Each number is 500 + 25 x the weight over its row's rms, rounded and kept within 0 to 999. Layers, rows and columns count from 0. Numbers have three digits each. The size before them is the row's rms in percent of the matrix's.

# down: layer 12 MLP down (transposed), 512x192, rms 0.165, rows 73-94, columns 96-191
# gate: layer 12 MLP gate, 512x192, rms 0.165, rows 74-94, columns 96-191
# up: layer 12 MLP up, 512x192, rms 0.165, rows 74-94, columns 96-191
down73 098:486470495544507502447485522511489496480478494508515541523501498495495503524473524520480540497501471510535498471510524533492480421539497520474496540485477508518536538464479509513502496506507533461496477548540529532511497482502517536531461508535469440484507525487488458506515479535484512494
gate74 097:489484480505513534503480499528513522491486487497517468518445539499474501512528548497476504523481528417494512487501489486502493500502506495539507478520517500496513515495529531485538496464453523498508517507493514479488515506512501470506529518510481518549464505510492454450523484487464514481
up74 094:512517511454482533508543476485454486498496510497514512468472499502486506528502522458500476465519476516498506457474518473526480503501501528463521494501512514485502512488467504489520493545517482511557518504513545529476512504502511480526538515514532487488472488530452553484567504485464515533
down74 095:493533504504490497532485492510527483495442488471504535490509495544502487516521493520500514504531511510479498432504497490464509610535476512516504496524526490505515511546483483541483530487500480458504493507511540519479521473499514525461504503508497481525467482560505491506526440503519510493
gate75 101:484528512531496473482530506486477534480492505501524495506510498499525507540514492462466468457537465534529475497506509517535541510477520492503484527498489494477482503463471523466506479526524528445534492476490493516505529515537516578484488525457473491444520500474467507509488510482460475489
up75 100:496508494514462521501473480509501487565477527504467497486503521490488468465475470475518490491520466443545502462498491486470499465556457469426538518517488528469536480477497497506492520514466523489528542523537525484478468526480512477555491530497483522497505533463506479446514513470471475480
down75 098:490522470514454505502533464488526460513515479503455523460520519490501527501541511440500506542511486484499484493522504497479479515487456487523487544460489485525504504514506508535477505511512454439473504473513487488487533548496506504548483503509518538525467493479504477472492504482539529522
gate76 095:533469523451476512509512505540491496549519516543455526479523494521500486458505521485464523510509527558489489500516490456475504522517547505500539483454519513516489492490496499474472523483456512524474498467491474542485463468501490463513532498530559473512452501524485503523528488511478524489
up76 099:475445463458488524520523515523487541492496497521528507517505480434524496495520536514501523452531499522505474500523492536499508536483492517515551517445524486520479525492502531511519511472521492458495479499506527494451478503502444477531522497508509516506511486499522482531461462516517489455
down76 096:507502509416473510483498471569519518494467481492465507521526488501501495488501492472495538497484504490471518468550511495426495578500565523502484488492525508499449507491511517477524483510548531494451503477526492503481459518497452495486486501491510484528484555513461513527491506504517497456
gate77 102:457459499531449482488464482511521478523456525501506483514498508477478506517490477509532487526489474533544519492520538473497528471483529535483507459478519494488550523503491511466434465532488497523496498513537511491517530451506524540542488537522552460484499456477514501464539549510473522480
up77 101:501530530512503508517506495528449509523497491495502517534487551495502496485536516512536494472425522501524485470481512515505462517471477517513502472441525493496481508525513464469511478513483493468547531490488522485494473484483526541510510484456477520507458529502508506498483478523494490497
down77 102:532494517439531508525456516477475485523536468513524486495572507505513519505548473497446525496501512488535490456498453503512491510454495505471507519532468491500515506539540540475533506503527505508488492511532516457504518481493499514513509518496529494517502476486554479498480533495492512542
gate78 101:485486462528557485516499549460500506522516491515471529517504569484505485530527477462488506516535565476476500544508473497519512495491506513490466461486482512505474510480476519487490499520506513488474537528525482532500494478541534565475529493449499517498511510512495490523493517477543494488
up78 100:498461505480505492516501494503512521484517524487467466533455540496499512530478482488542470509516475540498490515515486459521537464499503519515497509502502516510531494473527501469450513501454526506515500517508508491479474492465485488498489512524488495497488509561513543496498478463476509537
down78 104:523505472490512525478485488559509515518463497496466463495519515515511469491478521519525485496561513496493528520523493486513533499498477533533509510502504527502497509493458498437522503506487542464512510536471453502515494500534530511499480503539502541536516474499514475470542509460495479512
gate79 100:508505497484464510480503497458490430512524506517515486497503458501528485530489503506478525523494485436499467515500472485502504498475514495464509486538466479458471521502433525463515476473464531518492495499524479509500477461520485500481477503455434505507461501500491500552497509520508534490
up79 095:483500552519480488518450521525508495480502469476456529481482496534474513527515451496499542464453527525500516507510509491453527478483459486518450488484484540491567510479511494516516496500490530478494495454501502525509477524508515482519493542522526466469509470505499534489515531501522550515
down79 099:466478470475451495525515507480535530509485536540501482535495480480505521504529452518512467476505537546492523483479506513543489463483514493471505490513476494522523455493471479483503513488556520476474532504490449485572510531462490503536485509502467526487538474533492450506510483459513479551
gate80 105:492457507519478494506495520509511506497505520482462493532523496519493461523494517492476425490449517492546490502477518542513541518541420505471504553504504467507504527508446543489468464510513526521476481522518507482509527487484466502523486512508513489529477488525479503476519486532495467535
up80 106:510473538492510533528487537524468528501509471464444510500522508496484458498486461503488529503488537517494515472493541502505495501545523501510526468495526515510518452507487515487459496541487487505501465535474469536513486520495488531489516483462483477555560491490459512464464558525490491519
down80 101:538524474473443558462512528495497511544494500511513524442476461510528500480474502508518535520471472497520483509525531472491483586471544527494527496465515514480497541473489498486494472504453520498492483490480528455519489519501515545521513543507515481512480487505499525548497463490473539490
gate81 109:434462488455559521496482481440491501473530513487505475520487505478482485502535458463503507532464499517513463535449482505497502520546507472508506477445509470538529485510506546444478471520502485459476487517476484507516473507472521434513523495501548496508494507480515503471506504512508488511
up81 111:507487542521521516471527504497443509500505472505521511548488464509429500519520509500484487498502474497503508500519513521495500569526488533490509474502526473502523503556509472490515498513429537451486491511479489502513503538485468453513479466483517510547468482464472516463485503464543470490
down81 100:489508492502466479508499502494508539477498501501453518531549502497516504513529477489476507481489550491516486476464478532531503466492496443514535484479484470553508527518514569469515505479529529507494467540478510495501553511491493482481506487466482520480502455490532515510456544498478503535
gate82 096:519533509464472520516526522459535524522512466477496500485471533513489481503463485482485504527527508476503534512526511543513491497532519507500504477538493492523507475508469479503491545510472529523497448483496456494492478475480507489477461493489513469509520479543480559559511499552505527483
up82 099:486485517539495529547473483557518482518502499480536507487463522496505485470499525496513498484516531505502515522507500506465543518487522477477516494511511511472509491507476486507492544455507477478497544490529567454478516503533534509453505509554506477566481558473481517508548520478509521487
down82 102:586469519441525475496484489500495476504516484557522514448527501503515538521488521505481492458487496510487495515448517513547507490519511496501477492446468548519496519453486547514504491495467451529521480483524506503524452492462510501523491505470476514488504516494467481502511466519475504508
gate83 103:456472477489511489504528491530481529508500495488514472535511505492519512481514524472497490489540478488496453463548499455463476519523466514498497524495511482513509496501479461502451455502465527518493485543517513491526556511501503497503501457468512496489516502491495494473506523501501476511
up83 101:528515509465480478508479442525502530481519518496506480515519533482484497505528498516466490434482542519503465472550520464513513476487522493529513507489509492487480492509449484482488483506508509534455467511498545482503514501458512488481558487505500493543514538542518511567487466454501458534
down83 102:535502530459529543484473477523514473537517521509486486505525458529478472491525513482501511481479523472488509525467446478514483527513518546573464531481500495519449474486503494465481482450491504509473497475514517462523548504476501472527496513487506504462513483489507483500543489511505446516
gate84 099:496515520519474501493508519501490527524474520506469489481482514509538527500476450526500545487493487431529515471521517497528541544499480493475448540488530451468506479505521512519505488506540543510491522486536489507506460539490512498497503506482504515513519479523513512482497510529502493516
up84 098:479551506475523510468468487496534551519541494484527540529516503511511494495479518495508505486508517516507498502485456433491496444495485560531570542510481537494513515521517527485491535535498422530534542499469553509505483466531461499475529531499494476500522497483478534502509513528534534459
down84 102:510480506464486488494518499555495532482507488516523461445533478442482551497508491453494534491501484502497505472474518506437490457525469541490503490523497474521488573532460477478487495524502509492525456502490486529510554482508487510460483529472514452490524486498499490498502517467457508480
gate85 098:529456516513486517520491496531461506490495503478477496510510513533525468501515518460571493490548511499511480503529495448476482522488481503495473480458520486501552497513529482515508479531526477476487506497494494507496498537501489438480496516504502474543517454456492471530472507468502483471
up85 097:521512521493515532503459490557493501506491501480481474513532523529550472473506513490455495508520500498473456506528521498514497539527479466495491506491484468521480510530502516518510502538494491462502530498513473502479472513480493520469467471467477485523488475494510468455490474470509502473
down85 097:484486498461516526511508510495495500527496483518490504489496437525487524457498490510503535480509539537514462525528532501507534570529492515495439470526543523467503459460456520475511472491519506551496507477480489534478506552479483549509553497507492471477494520436454490498514517516537507498
gate86 101:473512491485515491507517451482464471446506488495494501510503517506483519526505507517499511490521534498492484489506536490507501486466533510490513508535526498498538465501537482456505459535512521499444521508566530471561466489513484544458465541474550524537501489535493494474520489498504547514
up86 100:480497496496492490485502467488497461517487488492441502484449498529544510477522499480555513518510506495513509472457493466506509469475505524491528496513542511506498507487520485474475531517490521547534552537515518450489448493472464467494480539538504471537535449484517478479515468553527485526
down86 101:532540494466506551522550522493512509493511493510517475496507483508533504526516510493524536515474479489475489522522509447487534482509464485495515517516505494519490509479492514568491530509559484486463516494516522543485551496514465492474512521520541490493469507546476559479461534520501550513
gate87 094:484489488512504486525461455468516495488512463540517541484469478509556491528553484481496499491504486499493505477512500474519512533517500506467487481460477476499469486509548510487484500555488496521532488521474460506539451518492494468535454544479470499495547475516511540514471486481522457528
up87 099:502492495475522471503458504502489543476504492471513509471502490541463576496491480479486555488476519523519475480523522488510508452490492495456476507498510502492516483435521540518503534510476523532538493477439490494546483525493499593487496463509485511532530470465477491488465465470522484510
down87 099:506494489493473505540516441498498524509482475492468496487465520476468502492489512546495532483529519517525520516551516506485558502490508567521517507469500441518517496491487490510492457489489476486508439493529467504511521526477476523494481497447521508469452533450502469515528494486483494478
gate88 104:515485458533473479474496514487479539528538499488530504483456462506516514511527550484492512493485526501472535469483520518492508556528508511496498477459454506528486499488559477503512495524485506485487464499446530473484515533490461491466511487507478524487526524438489497512427479552476483502
up88 097:490485465486493505489479510491515488547478506475576516476525492500484558484459426521507465504523472496475467499514515525489516466499517517523521495490524495498530489495487508499525469487466476447489448474476468503519506498471527502487441468470484522485465555553515492519513496483534508479
down88 104:505529515520545503494516487518550518489549487536488507516506497486472472492531471515461545498505482495512517506493500525524471533507542495471476523497519482483482541556533525544511516495514495567528514521487500460480512465501493469522524503534450492520515501472453527513537490513512498485
gate89 105:487495512481543498493509501510484496504477531515499521480449544526489500537507505514497486533494512451488493530494492517507455507476460488481558513514464480478521492483488468528511496487514528458490472529532510491524532495493503499488485490477527462467478490482484506489536468484478474471
up89 100:475473499503507476444543514500494476507471470496479488460508499504518448519525549512530488513455514483494477495489496519465497508461499476535467517517525518456518526526505474529497529532554522467509523508509547482516475473481519484451464493491489464500463460501524463492526463482504501454
down89 097:490518504502521498497509501527491548509504455507525498479515532518496480489482472517502493486556499500501462500478552546509486429506552504468468513494453532520551538503524464454476494501500485536472518443509514472480482532504479547519524546535488478505495421482507469485497539503492507507
gate90 094:491497518493539484527480525493495526486529513520508499523510519481521481548505523557507496519487480488524506538505450518517505544459484556475489517495523506476499534443492501474514485480486494491502496493501476559501467526495445513503513497508430456475484502546504473472478514481509505467
up90 096:540463459484469490543473471432543554473455521503524470537541483467455492537472500507523510491518487515496478544525472478494498503502499518496470514514497539480495482499500529525500524521538534559492497520528487512508536509510480457472506520493477470533540483530495548477511481497507529473
down90 094:519522495499515542538496539522478504498514518509510558531522530500530512503495519434504480517517503519473469515538504478478481520496493479481508518501496492517507533501536488452507485468482484459472469516501519483506462507524505516492496465507455505480530484508494506566506548485474524522
gate91 104:502507542526481482499460480486510501467502488463458507502473540536485521499486495485511538525462495515491507543477489518533497527528479471488492515532548455510461463496509532528467511507490483474493526456540500501501477533507517551479465509506507467504495492467489492518486500509509475513
up91 097:509499490459531516508507518478496469515518468527475516530526491463511517495469513523457465509520495479491476521518570491519521511482529503474549501491523530449508495496537513547477545525468531454440461491492514511488544473478513481504449470489450462528485482505498491488509494479478511501
down91 099:502513519493518465493535488513529521494538506478488488482523513505535564515490499527508479526484505457499522524445475496475505513496497512484460495501499491475510490466478501469490516465497519460482497498527530544483482540473498468505501478547461491496539480483522479478471545449521537514
gate92 100:468491482460515485504516487519511477536479549517512509531455509504490513510474496464513495520487520506542506545524531476522506500521504498466539492512438473462481505483524492547523517509475522475498483514490525478516461494537449523449498456486439493489509507506501496511493481550500475483
up92 103:502455524484486522498467490516526558486487486502492529505473528514503540514486507473472488486454484494530457510550545492468445492490532509532469531459488498487534511502476510491466489485483551518457481499485527475554455502521531471449522511537506509511515530498489493467486540493500531503
down92 101:521491523504452493499476563453537485461558490522466493494525513480491484503481477502478484485495480440539510499504489492487529461530490472479489481469516527503502539496508566499552496493512528477519520516542490522514451502524532460500524529486477531488501501503510469514497491491496509505
gate93 097:460468520530463459526499508485507489525520449485538476512551518492485521555507531547539524536468523474507482497484472507464463526536466534488483446494478495535507509478484500538493488507495516507500505507462535467501500481485500498454493503499454494506506494508503474501508482521478489498
up93 101:534516467516488491492507507509471519468494479553477451481498521529479503530509486469537470549515461514474534499501485497502511516515515490554502573499455542478516505495483482490506442494504466471493466540516502512500475510520532501512476496526473467513498502543501476455452496552469507480
down93 099:488544500526526523460451461449448466500507464508498486464478526546477529478553514539482482490477451474476503510512483517517495498507493460458469470495518521512498524493474473510487532541514492479530452493501486534494514526491482493484522526477460487513481496490555490535478499488531548524
gate94 096:504479487508508467471513490508562500509482475540521542552479514517491475485544506468461521526507434536474472497483497456499515503439448476547482496508518520496506493459491537527483477511509466476501513502502509502490501502486508466461454480483491511425552481506544502519549502488537497483
up94 099:485513449485500515523499522545533499529539474468503499492464489501505496440486559503542509505518500499491482506491491503480554493508474504496508515504501508485495528450478537497499513454543486509499506506472480507417491488503497488536567506494498498524486554473492494482504449481475494474
down94 102:513477521509537479512570510521535490483515480523478483517536495495487455493463534519487521496496527524512524488483477484473457500516518519419458484506496493510496488514559556539469509510519516525489497503527503528510517512470495530481481469507511531511509481533489477508460503505480520481